From a checkpoint of a small transformer trained on Wikipedia.
Size: width 320, MLP 1600 squared ReLU, vocabulary 10426, 24.3M parameters.
Architecture: local attention windows, shifted keys.
Training: a variant of Muon for these matrices, 800M tokens.
Each number is 128 + 32 x the weight over its row's rms, rounded and kept within 0 to 255. Layers, rows and columns count from 0. Numbers have three digits each. The size before them is the row's rms in percent of the matrix's.

# o: layer 6 attention output (transposed), 320x320, rms 0.115, rows 61-96, columns 0-63
# v: layer 6 attention value, 320x320, rms 0.123, rows 62-97, columns 0-63
# q: layer 6 attention query, 320x320, rms 0.107, rows 64-127, columns 0-63
# k: layer 6 attention key, 320x320, rms 0.107, rows 64-127, columns 0-63
o61 090:049140167131205085167168086122098103128110105119118066142117156158108116142169095083138150125164183125103135132125120103154123091170118111155062152207178105093143134171071096062143104057159079
v62 100:149157153204087158144152136105119101060139129196120142162106091170170142077146120106136050105092161139140138167087141075078172197064068096180159100135141102073103153118116148157217107155085203
o62 098:110156024111150112152142073183103084091117123129152117090134139109118152070142111130114126126203162172071171148068163151098171123143067106168163111102169164102140125162139136090154129169128160
v63 092:095163084197152168089108097055156133115139141131167104129190110118176131091156144200169130120173111134058132144140168134114109100153153121040128145163143158099094114169140130117175167157137114
o63 095:179127085105159140148090121076094097176104080190143180137153125093167051118173132123188144112126149087123135178150137141142092119150117150099154121117172120117077139138081123181172113135183093
q64 037:102049100054060170201172041099111131097217114168113102138090136164145162226077179120134157121112176101162108100164081103101151138099166139138115168085099168089109114163131144133130128106089105
k64 038:169137098183212103040091170149200122051082128146131154085165162179095121101130147198086112139103141088159184166161140171158096105128122126103154134162124045165137104104125110107118071140107144
q65 036:082068081041114181195166090201040119102178097113122129156048079119127111159136141137129159104171173098109129156209156146144146097140110154169091181135068161110064098114142152155181152119100123
k65 031:104113109141135143172106148097123113181153241110196149097220113081099152115120110066104134129099092156077149081155173137209115096184067080114145117156139077124103125072135140118106074187176063
q66 037:127166176135196110067071108141139053100124138098135183128174139157087112110129122180095099163099081096114152170134189158091115165132144150143166071118144092131141163099152140153162136160155146
k66 037:200177193222110118105126177102185168119075162162086121113100140130156095115159155128114181186139151109148093182161058100123110084112120081083152157107063144164080096103118119113117097064095082
q67 043:107039042000186147195095110173144125064111101115141131133120184178143160080150155133132133134095094147087151135103115102102123158142168123114092141121148144107173127124080095172115134089109076
k67 035:073199163216174146117121093120114052105130133100169133168170126109118137168123181113041080151100146152138143101194115175171137089173063146141101098128139098111133151142085165105124095184133174
q68 056:168055115113129104185224152195094176142120103088179137146077165111173113135178139140143179089146164136111134105129110137151113139157097138118109167156098149140167143078077136170168129139135077
k68 047:030090067000117129146145062154170102088155113159131088165184093080137151126094073146079146106158125133108137137133138120123136122125147153128165129129142154149138145203106138138185142181114148
q69 058:088124128071103186084018046085182089134101158129128163100140103162064136115103142158118083163100071114116089135145125104115146122108219134128140091106168082124114106192150115099116092095085175
k69 044:169205222255176120094089201155044125103131146151079153113121135147095112138124169114158125137095144071157154123126119093189119126114114148111120111151131150152121142143142117070110078134102076
q70 049:055111140097112133055038104095178087105140112181129192112121128140055145122095106140114111170086118097111136137146151150135163121102164176148099143124148126102071125129134169040139105091140136
k70 047:199139196255224171112174246165114191124114146163113106084047152158091110121107180114178115148113154125137118157160109117155158111089155094089125136154161103118153106119184133106058065137157076
q71 048:137135200152129086021081142102174175086147137126125132113127158137056157110073118128136094136115071112129137105171152161154162141138132174144123131075108123102115114124121126078090131109160123
k71 045:205218201216207167059177199146090147115105141185066138106091116153102095109121160148102118205113167098114104170110088101132178117142122103121134159168190156108130084135121141115102087107161116
q72 062:150174102162189135157194132172093186072111137132137086159150101095190096137172179118099167097158124202130115125091089101100107099143148104093154142140113131122192128110148119193150189131146080
k72 050:070131129031127176136177106134149127095121097135122137146206105076088153140137125115081154088166145159113102100163156130115147162129116159121167157114064109106112078176133170141176183083118131
q73 053:153113097118138159056049141116151096161120086109124191076096196133127176102093122147142131122174057078154128157162161121154092149149085159112129155140102121154138129117116182139084106114151111
k73 047:156146100123142137248094150232168058198109180099111134171122156185069041102160138136157151159109137092180137162128134141087168125114126106121142060151116177113125110075114115130101110113122119
q74 078:174197190154152149019145190095116187112149140164148138114163121144061168096157201147121124205086121124097140196142120129104179156184140127109145104155107144122128144112104129127092219118143182
k74 056:094090101219119176117102095098117166142100133146163128136178099119110144119142099105079086100105125140159145137190157109124085157134135127143087141157144137124096097167083137123110133082128168
q75 058:167091176225116048184061088172182177112139158180166078118066097145116143124113116125138133143127148135121161111084110155140209202154120180172108104156145095139149129146152164110128142135173175
k75 059:225135163142084089015194230141130172151112124062164097155113106159092111161107121112147110211106172134148175156125157133136137103094147110123126109110103118070138100103124102148102177152127175
q76 071:155129185043136175137152190220029103099076099127144116144144131149139106124156148073125141247095139145078120128105146142132070125059136112117153211155167153124142070124155168091174133145109119
k76 063:143125181170166157095133105113104106120108064165200184118093163157080180147158172130172171099163086148119138132171120068147163167125063097120156136117081099143080161151093149119150129106156152
q77 071:078165091060185132211141036177027150099165064106087177113121113143190122195123136086120156159116143136086128114144147129105153104070122175151118063097084183145185112204116145110106124156122118
k77 064:110105106254114141128080174057157097199110159122126093164065131139089173136165139109109126129132107132138120120143099038184096092132057087119123167147144091126137164080109096149117115113106141
q78 077:083162000068231183232079046227128178182099084071088155121161080131109110162120163165116091151126099099136128112134126142149128105153163126122150134145132114153129142059089137112130094099141087
k78 065:223139106090251136199095079147114176157115088115130192129144156090170094119120149143106110125139116090116129114117131104087192142144140066145159105154127151126086109136098183183171125103106164
q79 075:157107080065209188220178122150121191146103094130111131116152146110144160130078084113129129158072147173168130101098121136158040121145097133132122079093084154139056114117070126144104180155199085
k79 066:121097138124119100134140061154114195088178082155113102145086147172163147171155165145136087103090154108093145152142168116096122133083123021137086201105099138167125049152125094096106125113123165
q80 030:142107166125018094114132131110116117110181153132121114152102161102133164108190152123113095170150069195160174119104135156143116059142076128092173125132116128119119125131134149179124090100100166
k80 035:105130144034143179125140119115085090147116163117124153165197180116164112149179126077121146140112153120144087179123150156149135198106135157213124115062128173115150116145093120181079141207138112
q81 038:174227227162084078000144196055097210125145138105159140106089086090092094154134118130128089101172119165084121130124087166176155136177079135113126154191125125137112140131098105121174143139123146
k81 043:058052103056010172205183106135083094160148125142160104139184160128146161093161142076178146147120149175117114118112165103107113125091131149140122116081154150071128082086121166189137165176119131
q82 043:107000028000147211255102122206108110107172090168136127164141182168117127130127116130192103098117080115118134112123163104154141140108161149131099106133135154146099100145106117088120090124101066
k82 040:210176184217232079051068112056177133106080131094108126126152123142158115143087156189056105171129085083151165170136089131174113140151116092117153145117171140154134149144135130131164149144188183
q83 048:120023092114105147185178161232122156127191145179127161209086147089156122162183119129190127117172166121064155103113114103139116153141108161130108129118079155098131125100089116158173163143169130
k83 042:113126067040151081178168047168136110137149153084142087166142106121105135080124114164042154119185106160152153118132102152140140131169140108143099127114132122164103156163088140119165104171139163
q84 042:210217192255059033081183189117085127174191102107131104154138098109155147156131130127137074095136152110124119090103155155163127136122088168135117127113115164141114113141104140088132129164145159
k84 039:110094094072000170152152183149133112128117164206051083152123129127145149089142116144186112132096127128067134174091090088088108180125147132109138109104089122166121104143120035134094180081124130
q85 052:112042023041205203255160079110117136114098110133143135168132132155162110128163116141127182119140138082156109111122087110088116109178149116122146181163122139090138107130111131171090142178109071
k85 045:053071044076129059127105091187160174076143166086184053169106120094149127112115125104077117111115107175146158093137168148150160094107134156105122128135157099154148154168108113112164178140149120
q86 054:104108136147107137095050117029182067148125126110104133109143090184074110131113135134138071171119120077133114127137118122122162075098162123170132116099114107125098132155174108052120082103121159
k86 040:063191139137016156120022137144081074157091128182075136150119138130174158107102164144137100130136103090143150118119146102113146171134078182122120111172120114124127160120146085114076118118132117
q87 064:127133143131067123044037111068178073136074167161127122111124106158068154149089118130152062136115140079130141137130181136140188094110147131139134112118141106142061128138150090038140087109150169
k87 041:182217192231112080033102150136110152165120116122100157138125168161168155109084131154146098112107109111139113101122151148214151135090122179131113081160123114102154171137105113106086064122118131
q88 062:107113074125126075180199108192059154132172086098114130126150127077193142115140153176084164089209132174108114145091100094083117150141091114116133138102088164137158103104089102174140177132143098
k88 042:144121126094105174193151108079165127202126108145119115188084085135130137141163064152100140159142113108153130136099113094105087133110114107124133098078141190163112142107107151150142138123100135
q89 089:197131186124097134000086163086222135131095137138129148077092146153081172135085084102160095143105134086119116104178160172181174110128132165126114139123183110151104132115133118078104099102166144
k89 055:133197199222127076000101149145156119135128192153110166075112087149129130099085168131121111173109154038145140136136090141107121100130128162141112090142106147126098135100083118080065075139104144
q90 061:179147108175058145070150104098172144097155131130071125178129137166083100082119134164093151183135131109107100105109121163089116156103170103087151149114171115130115099095084133149112167150147116
k90 060:093033059103038137145103098170147026169131102120127104113168098145166176144106160136153148063127091132164159095093085077156139165050117127087125135087088087123160139098121207126092109092141147
q91 073:120148154131062100023079169035206100121122163177128186118122095125106130106180126155089108115125142137116137102103126098135132113128162138166130112127089066158086164140115107111082151120108162
k91 061:096155154058149132123138119166075194103103128101153106134137136097191060160095089124101111125170098156130117184110144121161172163130064158168062095144164183133185155143125132097096133101140121
q92 064:202154193176141066092172168118159144103089133112148146083114139140172139167110126088156157157148170051113134096172149171093098108124102091116162181132181177124192107080133101159118102115094126
k92 059:102104157125145133101151135115085179065171177147146066117160151144126177103191122083232121095130108197111116126113115070136108110140135170142111116128117152037119128094137112144146157109084138
q93 062:104188055127159098159078120133130077088164140106102169140078148088255102168112095190120138103118120099136167052095124127100123113097114132113154167078132080117184086154138130161160162142154105
k93 065:199125108087201128115155145112068154095122116122140079103139097171091133128163147104112077155130091149098143104131126100109113151130135103085151177117123099119133137145075097163170115141054189
q94 071:151122170217085086111045152052137070178111156133177103139095101138108093092138113103156150060141165189168077134143138131157139159134144163164079058147100130124135138108136187103142139150184144
k94 070:024178145141022194089075116099068101113179125142137126091208159181130157133188175133164085101109161102142104152107164096158105157127134158166117153085100134090119145152141126133131127113126164
q95 068:107148103101151162220147192084116112094135073136141148115177104135141202146135106141188159145139118066191096111128097141159136110010127094172111156135185128177099084157143172167132066104085140
k95 067:142033121146098146140116099214119091149114137152088144087101130120078147121201090182123174122066106131077157149133144138184187164100135102088188093104113117130132144090102170159147091135181097
q96 136:141137163173110069090141147164109132075121131083103103143114143145116127189112123162154140095142160140128114112183157114093138129144115135108103169123112137079109145044151113112160126093140123
k96 140:138128182165113073101159173149109130079112136078116089141115151142121141204119114150135140068143147146122115117191142105117116126159102152113093162125119139070124143050152106099157127068153114
q97 137:125058127168094142046046070086188148144111094144164085145162177113110159154108098104140125135125080134118080129143175136130128078136097154141128140092178127154152144186059142164142185174170151
k97 148:132064112173108152040048100065192164134115104146157085145150186100104160140109107108123127136113085130114084123143179141146131069114091150152108133103164124161135140186058146151133186183173141
q98 145:077112103129141169176095083091074111136137167162140074150167137160148144117166135166142148152150151134103110158099141120098199162048108185129078137129143131157131075114109115174169128165109082
k98 147:061146106136142151148078073100089088157132166166146065150148138180154120127168124180116153148157138138119111167090151126107188164064109185121090139121151145154145075123108127172165123165106105
q99 131:129126138104150104144133108105149178134137103098142094123122091170089127103114099165076128124198176199106133146196085167113162129125139154169102132154158125125136097110189130129113142133141135
k99 134:113124141099146106170141107116146160129140099087158082124116103179092116096128104168074131124194187201113120140197088162105179136128138145165112140146158106120121108123169119145115142131142135
q100 127:142083127181149122095102197132168101140107146065099127081121093154104125151172164119106077127164160155172115180135126119161101147151142158146108063164166137120122117100169114102169092122097187
k100 129:129061106152143134090079157138168101137100128052101107107133114159096139167165167118104072126153160150172109190153124114130109155150144158142099053160170133116138108109149111118155121121095163
q101 139:214085079049162158169111104121205154068123202145156113112178175074118167103159135127163109048088141157069103114143152105099132145161114123144080136176156127084107109133090105123124145185108082
k101 145:218100100062151145154112112134195166051135185141146121076164165072122177094148127140150105054090139161086096130139146104102142132149102104126090141163140131091114113135086113122123123206120083
q102 135:073150117135145077110134128091133171127164173144136172175130115131117155119160135115128150111161155100101140144091098143126108115131113134132100131108068106103173148139114134158188134097117185
k102 140:056140121113118077100103119096144151149155157140148160178130125147131167126149143126114147103177161108097134151077108159129095111137110153127097132119098123113172134132125142163176127095111170
q103 131:167138100170159094074136089117100152154087134125104058120127128114102106124110037121112194123165094145141129083178091119115112113118127187098100127184099101134094160142076183114079140129125180
k103 139:164109065147157110110148088121117142161083142113113052109135117114107101125104049143115197121157083148137128086168083135100113114126133174099118147175099078144102162168086185112084146143114180
q104 130:149157216149090093116106103157122061169163137118158107136102057121121176111141155140076154115155186103097121094036111137155132105094143106179157109179137127197133146101154108136169132188116118
k104 133:136140222160081101141126093157104066166158127134155099142112056137121184101146155133078157133149178110103117111043107124142136112099151105175135107177114133191155146111147113132157147178127114
q105 137:218105150165174113120075127115093119183157137115158122130066120164121125072151096149173122111152148129076207087129095138137131132179118151186088123146143147163119161139103092097142101153110126
k105 146:223131148152186120115079124079076112198151156123162109118080117165105130062143089153151133105151123143088218086125102142122125126172106172173067120149134153153122141158116097099145106171133122
q106 132:144200123200183083132153136116094169063148070112113126108192099086151108114096143111181080131154117135178102095133154143120142158120155102122107137106127143176114148183094108155137146190134164
k106 137:152200111203170110142136126127091176068130064120113120101178124093140127130108132111152072127159132149187105104142155128129141153126150091122104155096143147161105146177088129147137158203140142
q107 132:086085071139152110062156137125149093101127110125069109158158103129143162146048137176082117142042141132109082074182159152122154097103114148088165126108147106137136115127114151107128158179115131
k107 142:094070077135152111055168138121142109111125111128065121158174113127140154150042146162085131167036148145110069065178175146116153107091116156097158122109148099137129113123114144097121150147120144
q108 134:089180127111049107092093159138116140174119233170134097120158098086126142111124105151088133201158116187053121128189157101151149135158139146084108169095137160164146145149200085170159098132073127
k108 143:096160141094064109085088147141121135169115220182128092107159103092117138114132102161106135198146109158065123123185168107141169146157121136111105170086131150155144134142201072158149083123070127
q109 139:134171093168136060070126109143094135091128103138141163139075099139154162118073149108161107092139167066101166157093062162107087131096151136138114116123139147222098127119165118091119068151185154
k109 139:096109073123115086113138103151113121090122121149136148138074124126171172122064158104164129092126178070087150163095069174112089136087148126146101120117115149217125135118152135097136077143189155
q110 140:164086089127140087182154115080163160157109128135108115154074137091123154166113152122098121178215137116140108102139132143075118114104132140103107104144102155142169153074128180120155186103130098
k110 147:159091091126143081155148109078174154167117124140119124165081127069120146168117152107092106174208136108135118090137126138101114112102130142103115092155123165140175146087129186106158182104114106
q111 133:101172048057135147132177111119066125123098107113136134149126135099110107116140118131089140124101137077138105125157195162079150099179193131135160111090092197152112123174114120101157133145137054
k111 139:106199044071140129133154129111074106131091102112128146122151127085115101102132109127093127130125145072133112124145178146079134091195184107106164125098090179145116120179125121099157139158148058
q112 131:164100113180088173079137134155185127135170147055163158092126104095153079151167150226131169046125154075141138131153134136132155168112150107128085169128118063124143153163127141108124160043111091
k112 138:148088070166093206116118113159210127158166151069152171101136108101140064127160139235114170069144148068136139140145140151130173170106143088120083173119130062124141139171113137111132149038123090
q113 139:202140161141119141096107102203154155129149173130059084125123090100162157108121156150171103152113113073103100162158141091128107094124074100145142087141129120164130115135094113181129110083132159
k113 146:182137161124141136093124126201139163109157171122068078115115093102146157125130146126168093175109110088115095163160155083119094079117082097151142091150129128168132112130108120181142112085114151
q114 132:205126140119146067175151166149085136114115097106151075124080133152109141150132093155119121155136155129180176123144144158161132175060118125053042074115133121048126155129115141154125113132089145
k114 138:205156137119149059171125147151085125117114109100135087131074131159107135145133093159124115136151159138184181122146153157173137179055122118057065083108124116043134150122109133154128103123101145
q115 140:026214125132085134161202130168145160135105143151158120163141125172149190097123157107109163119159114117150109129148131136118081085105122188126151084134146133130162111121129088163135108135103121
k115 139:044218127152087111168195142170165168136110129149158138161158121163132192112120140107128172129170107116151113139123130147117100092094120184132143070135140136133162111106125093165140112129094109
q116 133:083064092085087151255148073100122076142146049118138137161122142155127127120106095113115175135124145162185092128177137050130114120129120156159144110094130169107106106086100125156149147095140115
k116 136:069076079080097152231085080123174084132137030131123153139108131140124116096093089133121167147121143158188099150172134079155110112119152136181143110075125149135102096097096132156140145108157125
q117 136:148148178089127167148135055170136159145137120131129133113227067081155074118076093176098125119184064145129161122087094127104110130167080175093120051143114132141191085174149124076110107081182132
k117 145:139147174120099164142143043163120154150140123139136130127206058098147069129089084174098123108187058121132168122080085133108118125150088174095099054148097129131198076157151110084124106081190132
q118 131:205199127131106154089115123128152152128135149171138182138148138149167077095087125167091134133169174177107138151167069126122167121194127151127092136131143170136120127082121121136097079073167088
k118 134:189185133142110149099149144135136174113145145192149187131163144158153068113093129141103128142163149167105136137153082128121150124187130140131101142146166178138130136073125117147088090076163083
q119 134:173199195202173089135105127143108144172131119157128105097104159111177144169078110164180127128156146117131114073132108104092143104090148111168122131206088123122126158119159097071105095116121097
k119 136:147171179170134120160128125149091139177146118157142102108117176130160149178091100136188136122138159114141110055134113099091136106089148132171129136198105139111139157126147109067101094103103101
q120 133:172093128125075093143195120155216069126149108137137143104143125146065185132164109111086075178092177058075179169156104163110121093145120100131121143155140130108110102089138131172142109140141135
k120 131:176070141104075088139199138190198051120146101129127148098147130134074181139158108105100080173093185058068187167145073162115111104169122100113144134144150137112104092089154137154158095121137140
q121 137:163155126169122050115150100140164100134105145161109123088139124155166100191166121110134093109097164149121158150107168112132122135082112111085124137134117171097173116076094101080158104148120130
k121 145:154148106145122070129138091146162095134095143162112150091142107141160103167152129101139095109092157140120158153116162102126149123073129094083122142140097163105159102070100101083152111147134122
q122 134:186128105158138135153075141061074125074123099154163136077195192129120160156131099098125180102131086075137162089127075147137108136160105135071064142127083114112123126086172086117154107097148101
k122 143:184133086155148130152065133067088129069124098166163143089202193123125155156135100111124167118133072080123180102127096144139116148155108134054050139121076123120132132094162087094128105111161093
q123 131:116070121183167101159165134202146134146165118148139114145174104103121072163118121082162155181110127034152138102105064110161119120109176138072133168116057116145120113122142116114137110107118121
k123 137:102077114168164093157168139189147125134165113141140115143171105112110078170113122083148139188117111053142137105102060127168096089106187135071145176137076114154117109130138105097134134102114109
q124 135:182125123208115128189101218106076107116091167055110147160174168101131163173096130135099145125148115120115104142187123132131139068137139058086206178119121100135186095119118185133162119138120114
k124 150:183138126196131108181101227109073120105098160047129139180178178114124165177095114119112153109158119131108116141187104135132145060134143065091183174126116101118185088127112194117171126141123107
q125 129:117094166149127216120067114111063081099104113145171095150169118150112118196170152142105125088155088111110152108120114109112142122155104141114173159140163120100163138125174111201119073148149121
k125 133:102111147140170223155068117124102070104086098142151098167170115139115138191161151151101126072171091103115141114125100111119146106162106148124163171136154113108164131125171111214112064145152103
q126 133:134203100173122076111140125118171138172166139107183097153178160148160113228073174198083131079153131142145121112118073142102113108126161162111142148133133089163149135167172123084132097119108120
k126 134:130190105167123074114165113116186133158154147100176099153166158162173112224080156200079127084141121125161130108118065141081123095144163160109153154133131101155169131162176131093119106119124124
q127 132:124130122128148119096121153164153131094172134163131136145072123132097149080174142174154075089151101127137122148183168167138185168135206134107137119113125147162087053140136142168124115126105121
k127 136:097126122136142121110114128194159146102168128154132132162056122134109139070174134176154065083154078143141125149198156166140187156130211144122124125109108164146085041134134159170126117121095128
v64 101:113112143179094154153100087154118128114087066186102134135085131159130051082229196129150112158081152154116128165129139102101093167170134153089130121179093148092090131151084142123161056114152207
o64 102:144164143197132173124069108101136066132111164136159124124099102161155160135175148163097104139124148171091152147080131112164115152107133137118159132108141163130076131125115108100174144072111173
v65 094:129127058194078184158145158053191128106098087118135129093101170154129089170148135126134079112083135139138073101120069089133145100180110105168132087142109072120198124185124127148094143133113147
o65 093:106138072181043154132150193064149090149114165135116106141100123135115149146156134172127111167162081156085101143104116099123140125197075105153118105164133116131130149159132169106111188176127072
v66 103:103082126118084195103020142092115101158142188155084118156114115147146116128177163138182119206102192049129156163181178120122163156147202145123155132178132154088092103113096042088176125143146104
o66 098:101143118147060119064049148090131088122116141150105104142125136135100108097134104125093160120132181103140106089194110125111080163137161123141126147158175123121168120113147128205174166100083135
v67 100:133109091102148052146110099119103183137162139116064118153115141128125154167060146078088109161118124034153091123098072178153156133118083184067097094157120106136149155112154115175139051152144076
o67 096:162159031165169118189108089156121157124095170099107105094088126198152167153122130099087122121097147069071171162088102085080098159091164169072147168126091129095097128105090155177139161105120127
v68 098:142116106128186136147114111155150133166140131134055154102127154110090121079117178171170096103140123131149137126112093106068049061107123128133149135136152109115150174143143106169129196143114151
o68 100:136071141181097118137102167054160101175123110156081108080155174156158154131135113165093081111127091114088108156149161116143113174158099091177091170079159099099098151141141148146118151143126161
v69 089:167065178163175168129110138048094132097131163129148111117081132139152104160112136184166173140077128113188129132091138168099142156120110071081150117167115149153092118060124139147154089172130104
o69 088:144153143161138126060048067068136159102055146143129086143132174110153121095121111089091154158163120186059094119100139167125086047117110064069169106095127115148137123092105150150116166154160163
v70 095:135089148180107172082110132112148115148154105156150176181109088127112162093144211133159147092093123121176077138123067167065147103085077102119136124118110156117157127109194086126155165124125151
o70 096:139133121143147138095094189121097193119139139176164164099119183141126118114145118165112167116055185146195137148120093088045119088141144135133158147170114137086140200139140091117127104134140105
v71 093:160127157060067177125093158142070176123162141158092099179139092184172126073145132139119177164082159101188178123139130180145164167108226095149128121132107106124183121136101128104158139132100165
o71 098:072137057090091139150109085179141118103161098124109125132146137154134159089152145095120095120155070184140101120174170154106148154160138115131180136162158105100097093115117140124122110150103154
v72 095:154118063098105155132124153135104091140109126078127210156149160099156075105115135205186150093148116142188132182125116101181082128093130104166075095105102134117084101155137156122113124138125179
o72 099:076139106133063146152141177072214137171112125133157107125101159091167161130126113096128173146140148112167102116148144128140133086096137118110166127099103133181099129144124115160148142172134160
v73 097:126138140126132138208158091187130199076083080139094123091165157132125109139100137108128093138174074109155094167141145101136161123103177133104130134041150091159128174133196091152163124087195156
o73 099:104128046088097141163077135089186056096148098102106141138161142124102132100172120121109135097181126170129160208065145142180199123133107159093114090100115065165108141114103150108148079079148119
v74 100:098113107156163140228132122195085194098125116135108144147180129135137105114084160147085120139117163121099147118132179123142126144156096182156154089175161147145142092142147129108146165083127090
o74 099:145125120152156219171115112104208132137126122142123142088134158092115128138165154089111075101095149141141125179128103213157112118136085148123135117106132111174146155174126144138154146146103144
v75 110:125116090144122095157087099127146157137145159151114142103126146151048108140146132144104089159095152063112183168154121122064127047207160100138142138122081154123138053084166096141104140142112115
o75 108:140127140161077109043095185055146072105169147160094131134140118140070144074150177178099103155119093113125170160084137101102141169095105088145132191115097153135108107061135081137117177092097113
v76 098:124211117142076168124094076151110107120151152110183160071180170164157156141098114119112102136120133134112162081144105108131097142171129126103144111103139174071132135136193108127079132132128141
o76 097:167194136161164219125192196101128151109158142118149088169165102111195111172122121113158080109117098089145096088123120132118105123153179171132079144094076139125113135123148149132081101146066133
v77 100:084042152183129193151000177083159121120153135120074111087151131179074095051078165044067117165207169110096095094105137115125112153147112134117129126192134113119095101110081153095117100120162122
o77 104:123141104113110120159084197101138151097147149080189137083146101093130104125121158170135104123191119139091169136132142195082097122107101115072125113172175119174149102134129148131126101072176145
v78 096:153088145095114108139073140126126122204144098062167201115140106116145109076158118130132101109135116124137172187111116124138149105186117082082127106184129115119092140122091159146190102117072100
o78 096:099035114102073108179068140071116095105155127101116109146113176156173131113129113127164158182105156099095114139133121106125110106142195071156191134115163151159140152158137123126144199132114071
v79 094:070111114116148176107161126149183131154122147103113160133083168139113163069136187082085201126152068116100118122145084155108123124128194188133180093154080158135122072134107157148151154098136101
o79 100:106147144115172100145120054159118141132154165111119105059157118121107110168078113129098155087129121110112151108183120105128111124120096094145181122145123166104145126154092139087122097046155194
v80 101:141149164166175066112174130162147053141155171129122082118091143067125120154168086138151143139168117092159106097136154108143104104095116128152137135138084134098105150107089122118089189142141172
o80 099:143170162114201093108156142193072181143116134161139120106138117128220093127125138146125156176126203128171106066160148148143129116145134143155182116148123165119105093108080123169136162127100141
v81 097:206173160148151148174106107146154140078097089153154148129073144092127137080146175108121089169128153155136123168095142134162117096080103085170106107149154120126088145177153123058157198142080152
o81 094:131162176214134113122107186136121134121106158102158104121123102092132079068166150110106130061160121145167146191088119117146152111155150154108103072084147093142166171119142138174093162113152086
v82 098:090151123091083174159088130122144104137133125127110122091116137102064152147165106100171152100142109162144167174123092120191172124119087119088066145148077202126099129137101121113138215084121066
o82 101:142177133137149089190142132175057216163105114114113173117107129119100083145118073118110158166095080117177144228105188119155103132142103133120068114097162152100107131136143084126110172094132133
v83 095:154173156128050148083150095106152140121138119168132154151153161125138160177213111104094153059119118152113125120196120072159122130111098138148158155171126088076107122137155122070162130127149106
o83 100:012200090127020119137098144092092047115111114065161135120125102122088171159146116163035124086102133160172098119151123111113065091139163142128161101115166134133103113160161098156102148112077144
v84 097:123165182153186126136136134114104148117102127120099171138118127101125113113118087190094135129105158178088170134112097068134114080130122181126124173097111116146204118119098138119161182148212118
o84 099:140115143131137126147162074170111131057113160125171163056135107099079149112069181152111095124084136109133076133169111126136125081116128202125154187089176119152146112128191145104095104104129123
v85 103:174080098093137100144110043090144126109148122062109063141141107195139109116193103127157122103104093139174136153098118112103156110088161131120089176153095125149105164110109116091095110096128109
o85 108:098058053193063113124124097099117083176072175168174128127067158113128126121129141133157168155098127126175124110164105117134169132128152141147134166084113101185092133084142166158112167136119094
v86 089:142095139123183102138101126186094112110136153167147104189123142073160162173146073105105095126138134114149140127155126132140154099176154101118158115146086117147199131117098125135177185176202125
o86 097:139021167122162152167151162158138171141145129142155135159039108167105106110141130126114082040113164197108125141099102135143154136176157159128144085144131114128097110154135131095158090168121134
v87 101:119165092110096044126151166173156098133128124162083218120146107127106110071119158132124155143089132140136118088176160067139143144098104112103100135144132138155122157114159104138117186158187134
o87 096:170179213135093108113196143116154075132168035104107163152109066156114137166138110134099117120119145045124146104143173092125185080094155155094130095191078099117124178157100138158028184125131133
v88 093:109172090106134165119134122092101163163182128136107124169161128128134139114092161139070174133146139144147120121060111160148106129080147089112136133164080156113168128135119135107109167180131168
o88 098:171144103112157135159157072110119175123124171121157120110168122142121101091114119100113142135101161154169141134163165147123113115199146126117136091145105132157133108071114108130140117086119181
v89 102:093133185131096139134127133098093147140150051091153126099128132133101122193112135153131106110068101145160182086141171151163114138113097179144164127140085123106086075167190171161113168124106078
o89 104:183154147155091133036093108112159129114075187181107152125148119107149133161131139168063200159080106073120099082071128180103130130127130125118164107104075109122115113119143066136121136196102110
v90 098:153134175068106142129112183106192122136174236106112098120136113128156130121156109142112126140093186064108095126097126172107109110088098153114124105174117145079087153114168185102156128095128094
o90 101:043110123146119094182099109096121156156151180138135111126135140119115090045119138093137134108130201149115112115079142113108111115142063133140179089121125173103103146096135216067142123096163145
v91 099:088113139124094089117091125150034190105116155093128151098106190133169125116154173100110124122151164093121142100119163131150083059134153130123079134125118147173181138123137139103104041187101144
o91 104:112104185044090131051094127165174124140158103133132119127171075133116106075173148058163123152091152079088148135101204136151147144120167170143116160117158110128155105128121081126139121197125135
v92 095:065109122080131183149162114142108148111131109119110137107111124127087060100076115115118107088177146106092132103170103124173152142191129086155159110112156162132153189121139113145153116111136123
o92 098:162120180154187171108088108048164115099149093110135128127103103145118131128158107142183067108112113105200170117068123163153134162124114109147164155088137118120129084126143151102145121174122153
v93 091:067085160134140140111109180086100151164140123168105127082123129134160114111062151119123130098076144100108116100122146175064146162143167079145152136074084107102158136191094072150140123135152148
o93 093:076100109133069177106130126091122091192177184161147091125107114096124098114159181136177161152182144150081081137084111144103118179131130144171137089072117093133153094213078129173102139135071054
v94 100:130161115058096153187181135179150173115130106139114073169154096216081098142110099207187145162159127115096116147129118204122150134213162090147154140140135129145084103088116148158126146119128124
o94 093:112140114070102171214031136104230123189147087108073147135136078136143143150092142203146152160110124111106063147035099151146072113180124097123091107155140168175132175058081139092155149140119089
v95 099:179142105095110121098142142060147155123131156161096112111113161126076161141123208116112153160129105051185149134157109091143099118099158168126084137162130158128137107126110129151111160142124129
o95 102:113143142146111086177152142156093162116158115117079102154103125148086076148087193094164160121125149128111166106169214134163108168135223115112088141186126113144107138159191158140152126109158069
v96 101:097109100176146148167174102181122146144143094116104082194176152133129169087123122157119118096146075164101161140170120132112145152147091179095129106105111101166122135133152111173156100129115095
o96 102:087107054167125173163111134144094164107110135093137161180124145076152144103123128128111087083175105189118226084178098093124141119152127114121117086087044122100119190152045071150212158174089095
v97 094:074060136100196124138140130167093094149151105144129098143070061182143157123098117134137130136155182142135107123132127143120078102103114091104158121087182130153126062126107063086131130190108080